config.toml
num_hidden_layers = 8
hidden_size = 256
head_dim = 128
attn_scale = 0.126
bias = "none"
init = "orth"
init_std_o = 0.00779
beta2 = 0.95
weight_decay = 0.15
warmup_steps = 201
schedule = "wsd"
decay_fraction = 0.779
max_seq_len = 256
max_steps = 5705
Each number is 128 + 32 x the weight over its row's rms, rounded and kept within 0 to 255. Layers, rows and columns count from 0. Numbers have three digits each. The size before them is the row's rms in percent of the matrix's.

# layer 4 attention value, 256x256, rms 0.0771, rows 119-127, columns 64-95
099:140131122165149077096131173107135106131092176142107143105143119140090107126136140108093137102166
098:139147102091137143125208142146107124114079138112093132125109145163134076127146107171158131161158
104:198163060110084070116187136139069142097094216099072104140105120129134109141107076143096150122062
086:113078130138118116150137116081140142068099127139090163117143159101125160129141107110084224104177
105:053185099116137146158083148105142107122147113155117134084091101094161173154129114140085208145104
107:116224155124104137106150175116172111118111140088188168141102143140133135094119077098182112152164
083:084126138087104132151203099076117114114127128123183168116120152116156204073100177092123166206119
108:052122100142136100161201095154150170138081151079092123194146144140165092141136127096148117089149
099:128129140156148083099124116109139122163162184132118137149135130101150119157146159203180175116094
# layer 4 attention output (transposed), 256x256, rms 0.0759, rows 119-127, columns 64-95
098:150129131180109137153158177176135143116084129101100128127147141060126124121146152153142141097101
102:136139128121103152106178117161107120154068140131130044107120147207137091164106107146136164131133
100:129096101132122105154186139151117104119126181116061029118132098103117117107127097139109152064103
089:124127124154130141161099129115148147083074110093096155118075159123123107075159141136083130123155
101:119120140131167118175120114118114139101142154114112186148059099082147113133137106110102135162174
094:129175122122120150125157148124143161077087151116150148110058195158133114095129094069134152212111
088:114149147142123100138168119105093121088109154116143251137101160077130141085128140090062132189168
112:083148119129132095155179117139173123112087177103111105126143128150171106145154146076171101099135
074:152105099116193080130122102116140086200237194130104082143187094096124099150153122178159169096139
# layer 4 attention query, 256x256, rms 0.0702, rows 128-214, columns 64-95
103:123119112138091158186127146169127093156112071106131163151168132111158147151103157167090159231161
083:083103189088123167193161090123101112083118110123093108150180140088124121099139170129094164112162
085:126158096183140091087128162150136116186128144180120153095100077146138123159116076155136101153124
097:108160137165134205164136139156131091102102118129087174152175157143161134142141143123082159213139
087:104124102145160165110095169106144136101122107095125155139152135164150107167138130142122141171109
093:186142148132125132178146099116126132122104121075147149144178141075111093071115160123088144138127
087:136138056163130177115122117188103074142096131133120118112150058095165085161096195185088161140083
078:083155146144111105187077057103098171147096125096065088160164140141123094146079135126130234126105
085:091124198179097163149111095150155139113094087042122127102149176132161178115145164150085210108081
086:147124177137136081127129101139140120163158138102134122129128189119121091114102137084122085074116
098:120123120108124157092136150125136125174126146160124128108094146153086165149112135134185087119109
092:162149101087106107070131132131089132149127138149194125115072132111122183128150087099147090099106
080:084155135121088118151157090140108214120124177159144127106110152183126175149089133058130183136102
095:190139119109109111158059129101118180134145098134074152140125148104092128136133006084100115131101
099:133107103123107108148158148141105081114116110099116132138114093143137127135154141103094099081149
086:141135140203186119170168092193111179134102166127169078136136142133092106150090117163104129162160
091:119106115143122137096133143121163094155118108114076159120135058088105143095134122173134149137135
097:124108163178133157149134102074087123105089093130146115121123110125071113164132190136059163123160
100:091155124145118114152129088177123151103108125134129091093105091039167100132110135156139158153088
097:083144117137099172088134132127098156088100117118086118122132133169098116137134181116088171088136
097:185129150048093091106121162102133141168164122127135168169140138170129172120185098094194042104071
099:118165077097071105155129178145111051124115126131112154092117073113150125142169131100115092128129
118:134137183105117154099127081082100086104145075078089101147094126109125073148123145201048122140173
117:112113134140188117146107093142112125129156163147156078130125175097110109148126117154136098172147
125:119082106124212152084085165133125133133132145136173090034144123074138198149142041170188086193196
109:123141087151113129131133094146159171125082101111184130124118102147155145172108152171147154147121
119:137130094117173061133125173125117108157153164160110141153115178203115102131191093130165079116140
114:095136094154178147141136106185099112112089131091185093114129123047101123088117132106132115116160
144:107113127182142124135129099165128162121051111110134077107110109094070108149107114181111193123161
098:182131098128194091154119166115158148152149170131097144165102146170102152167141120112161117047118
091:120085100096090070075091156135131183182124148176129149100134102181139126156123130150187126171115
122:130193098137084143168136152106122121135089132139122160130091152198046110104144146116137169099116
091:103063114163119103140132135130186183150144120160160154144155065186127163125065119077088118131077
122:132141168123098148080116134035175151111122128131132208110162126147148155089110090112132137126140
112:134147151160124166126157113136153122080104086092125075080107074112168140093118111085090169124145
107:120119166156092193142130100096133049082149042159081117134123114130149154122142149183078168093111
118:131137117132140145099121080154126057098132107095102047111126129097127123120124143160064097132140
098:090117130122094176196188127127128161115110126140193111111102102168129144131128190126113130180123
085:164157149103145091116078095095125100138179185158098120204143190118149129155136119129142080092118
110:151095096118113054083099137158103168164092127182096100146169093108170115153115082116137133157141
107:113124111137129135154100178133163127151157128147125136138108137162128143113133105119106091148103
101:134112153094078134103123090154102140083116118174161093094115062085191163110102097115129106177107
117:140112179170124130109109128092092201122086106082158144191143129145117124107137079139065160144220
101:137160168137134148170161129089146114113147112113144141146137121069184137120157127163105145150115
092:124152123127122203253225149119137127145171120066102162146141149157066097105110170109110156067098
111:120175129143124172175170113123106088136149157078104164155161189076155073104075152110151121154146
094:142173131126130134089091093134130121112130133176153118128065172115128102128101152148186102086108
147:126160106166169122092112128165116189155092171129088110174101159179100085139129111125130140082157
074:077173154141137092102116096080105114098083110142094066110119159134174202150122104134104164133178
094:131115051113125138148109129161110081120111114177133109157119084129085079137093151206132159121165
121:120160091149146132053096087118174176115098132090082112154136138142180100177088084100101130132122
100:146142176144124172178134134094136101082143085165139191091133060102120188156152141172143127149145
098:107202103133116154110114084133148144131137149116099116166108141202083122106084143149208134129134
093:080180134141179193141144034160123128102155191094111134175116196098153123117144142124129096093108
099:129139205122147130110068143131138145143119080111098149131110151043128167104184075069062113115112
115:124112128120076112159148147124144063126159099191160122103105089129117162136094188143112088194069
112:152092120125183108087102171155105159127105128171200090126138107164129103159065094110148152134171
112:149085131125171081046059098144111141076120154198133090118130084121161154151090108134128179141088
107:149109125116101137101130066143127056151134187087180105146110118113145019120095190147165053136082
109:120129113137170111129083138117092160153137150144121155169150151055118111164153156134174157075177
103:132138115142107167180177144154118101078126103152091157121120124105105170111116197112126177132130
083:141122123136120113192177131104142113123185108100117151173160164154100091062120149124129144084131
106:165120152121148124058071127160138149084091138197155084080088073173143171103143065097163139170134
105:090197079152126146149126144154160121157129096056146133139108126128066134111110175099159091111080
088:149168127161144129120151116104157180124104091119051163175158148189145131144128116099097221078098
081:086077085128093122163145141143131139162094109145145162099150097100104076146143155167144077208115
101:113137056131076145187180125126101122101130160102071104162133084175122166129103149094111136128122
094:163175175136147113082118124145082058147121143053146115129165195132118143083133108078121092085111
096:118086157128139089130099083117134177206124141094156124177156123133147066175164120089155193114151
089:153056116141156102133113159154120142166120093158135112169152083151094080139131093100108116146158
109:138154178127150136071111096116108149133123174048113107174169180141097128109157163135144159142154
103:115157113154171120147119115162111136075101181136092115145084132160157162124171092106137139123109
096:148101191150164120100126137124135161152088143154126115101108094152150132116182076137108143175130
105:186116124133128149137158156149148120069153138172139138078122128143173159116083113105149137219101
096:116170141132115102134108113152150078159162123066088104181185144194071101110147124115120090113103
098:112152154149172127086112098094112106140155234075084107200132169131147078129136108116127073086149
082:071113108114126108151104158125120127149124054136094155101170112100120135175134154112110166190128
098:114171119133141137151150112106114142145137160097049121175176133186057164126071159139149115129134
096:145108099097115101121153127171153192142128113122108143090116126117127093138083134084176160119084
102:155058143101145109102091096146122148122113068170140110045094082062190161095097080112134137194053
105:152133156150168111123134187120164109107134138142094142118110109167124163164214111068044131108106
080:131139060157137109138151139137127124131125118123152147101142138155083115088108164123139133118124
105:144103125121108192162119129098112042101185169171147140144198140028132089138132136119145113137154
097:167119146126119153155103116141098072135149139166151095156139116074166110104108131161140140140147
088:130094150103149109087132144166156101126117040109070133072121148136117126101143109067085109171056
110:117179048107118152117121065181165133147096196054161111160084153176134084126111106073181090152048
125:167114177149154097066062157122148134134115113169173143142132164149142155133154089152090149121195
# layer 4 attention key, 256x256, rms 0.0695, rows 128-214, columns 64-95
103:161115104139111076127219174110110183183113142167130048138158121107131078124110113117143140114112
102:127128116121161099111106054159139127165131207129092138117111162128121129181147081121082098185123
101:182127130159074125122198201128106133128145104102156083119146105129159119107113138098169110073143
098:185111117158087108144195160170086131176127109182137062088155101123128106144111120139159107171148
094:159154128140085137159160152178121097092117082114111071108140089123173083096109130121165109109112
090:092157076112161125028104104157127066163083079117107052121161171098129121184119125112045116132116
093:106117198123129158139143136090148118130064171179126109098158126121100138148197151134108140175125
115:146121147129179158131083083123132122141126170186108171115094129148156147110148101169133147182119
109:127122153121129171103087095148132094127084108164139102075126123117150159164108124194122154236099
107:114139127123187105080083116097182177146147160086086176189109133139105140118129103152113152138094
082:171115160075131140042108170164140163151127152114104133181109123081147160105160111122064087098120
097:124116109193109105159124180094134168185174166120090156117141158127140163173164146088100065153146
107:188127122110150097102107126128141153150113115082099095145188149095165128212150127134090127135113
129:114128074163114095126116085109106153153164101102118124133155153137136138193129134104113087035109
089:135079164089113135203159131146133131088172122170109121158139037109157155090121120110200097198128
090:118122146107166105132143168131117116125075103138176060094129130121132136172122127154182098080150
100:159187116131101141155082162149134085135165155178114165198152113165139133078127126151160132178143
109:142146084132150158144146123128083132117125109130130091071090078117068129180117093170150140182109
097:107160081156158195149079137145095116125101148085126141114122143107129139162118118165144187138161
092:140095175072192128134104143137158143162161130143075121128106099099148193141119087160137091171095
092:137175101155095097143132120119121167126192122102124212193165117157134142119080121092098106161117
085:124094171091146134179140153121159132138190143169186176124156083132112128075167134130165132170155
099:070125165096136151193131100094126083066096167159088134088138094142114135128147090159168161139142
096:160137102070100133069120149117136083099047117138122062075116134109087157183146127146113129074127
122:135160059168099105156116120179079146096064128077186139116048112098068147203102158144143131107096
098:143123141082174129106131175105126123123109155125076158131121149052135155095156083147159134215130
097:117086125082111066117129142120139159119129065147122151083162131114111181166115124116106109072093
109:149143109154157106082110104158137187163115176135136104141086159138121088127101135147145173122145
102:155127108139161157109103134171115119131126135136126089112065118111153150199137138174117105132121
096:171123089112080143126140162109116120145174125178144156160173080129176132133142196129160109187114
101:161114139105146110152147107129125146105194112107074097087157139086136220151136113151139101159074
095:173116115147133095088131089160104208183177153188090107095137113141153124169101116188104103184101
146:116173129097080162127137151126067056159129115086130101146161091116159105141125184136180083158097
106:132112124153093124120146139112103184131178129142148141119116094170165140123122103125142113180128
111:065193165143118220160133097137084091147103131106118109122073142133140100105130150179141145135128
105:123131152103070135130180164127093156134154129128137159123133070098182154158146108091054169124099
085:162129166132157187106110168093065084142053144141103080141099115092183129150113162175151163151125
110:137135124116148092145140110101116110142156111076157103131197081122098161230132134107108107126112
110:129112112150131064114116146115192169139112109079125147088145163140102124156119169089105095036130
114:134117143148192128147063080131148164127090151106109069113115204065151113176122084133163153107119
094:143037136118143163085106177096113114132149131150192150136141137104074082092136171095144085121152
101:108132127153170100111116075122117178123148148120124141074110156096084124169146096132103154119152
079:146093101161136130120135162097110160124079126168142057159071108158152109135109112161137165145126
105:163120112110119137133103143103144064063135124113129234129157165093161132013160097099131132145132
105:062109149145062158117177174169113083164143108084158174192138101212110122085143155135123089146110
096:091123117123085106186157150130208136099112101097125188117102110144126144081153151117152173154117
100:169153187150146119118099116170109117165148155122173123062137148101161105182197113162099082095115
081:145128093170147146144111154132113095154081142117145055166101133134141135137101160177160133150136
145:168079089150176097118108153118157213136133142161102100124124123116127164203137092135062132072129
093:154127162190143120126131105133116136142122099161154045110093134124145138204143100108084162113121
098:116145156130180180121108175091136104162101153150115041149142158143179096136121133175145106110092
111:140097119121077119142170160100146158052169083114176152078134085094164184088131099065211149157099
108:158111155140179157059132103152093105203109163160137098161122139162147118202151128181115132158095
097:132100077130187130088153102117110136133137141127155156187138176167100067162154140100117153127120
102:202096214155119203122091184123091057077137099152098163086114145079193055074157143132094122153156
108:150106154098133112096157144117103081158148119092183199088149089089127148124126181154196109146100
112:152103204166184114129073107170161170144135118159057037160094140142114142185132117169139122089181
102:138131126131168115111092097145099129135102185099139025133101119127133131213128077154170131067167
094:148132119058196152134126093119183086154132122104136134063178072082137127132112178140150084066071
083:171109101142137113155086110120106111121105084127102075137099092087173113115140088139146132118193
097:109102132131070105132112135176134137114203102111107190092120038112134148121143153108146077137097
129:153096135068081145101179181139146105133117117100132162168118119168121134033101167144157114111092
116:152130148154186171120073098138099119129096138132094072138127152135100148173141119133085118123201
115:153097150127116132100131138201145118187143116120163130102139135112136118159079149140126143187092
083:105126154166110166138148153116101094172150139129120155134134119147166185145157129167158142161067
109:102151082147127105163164126113091129067186074184164141126135111147142160174118116167144153229139
106:038118067141064117130154138144090195180140111135133138151111080148072121161100156074145129133052
086:152122128153108126121126120148178137127094118101112120087145178167112123059138076139112169054132
085:087143147089160144173114106110128098147125118095108058167116166152152113142138089145107135096095
099:145158196148103205180148105158092130122100099128114066109096140172129073095110143111114132180152
116:154159123112168130129139130167134092148125164112138132183105163204083142139133135213134127171090
091:136129083138132157116087122125163148104097138143083088148118144129142123161167071100127186110171
108:127169113143155111149143073130149144107082117105112118148120213140055134145124072117109196142165
103:145184102141040073146139137190109144102133102095133159088109180145081145091148122140155175153127
096:131079200115118171091169142149155125145123121108141163143117167141064127115105171184097121124051
106:089167109112182172083074119120148104145076166116101078176126177170098111144158178128113119102157
094:102102110148078115163184149146116167097122064126164116136081125135112168128080083167121170135107
100:151024065141165129081092178143122190163101101172158077159077099164099147137110155130209111100122
097:128140085138085117111147130133091089128131120081153145131180117133109123135072148107133089128068
085:137144101120153122087105090123060111115165095149142157075174138083091128113094108111133092091145
095:144099133075106095143096169125120094132140093054128137099117135082108073083113109088133166125143
122:130179141164070136160181098150107091136134157098188167127118112212137141123110115145141112175126
096:111148165100112123140124097100140124112118128146097145099136130095152088114183202108145134160121
092:173169197153118165155095109147096137113110106167117128112074153097125133108134133131096156143161
095:157114184119130144121140170126087124163105124138182068101155129118148176096095142189147161150192
089:134124125100187113130162077086112152158082133092158090144116200132085108161088196143170184126179
099:212140186144125159110107161124127125116065097164111063116081158103167121078146097135122145133192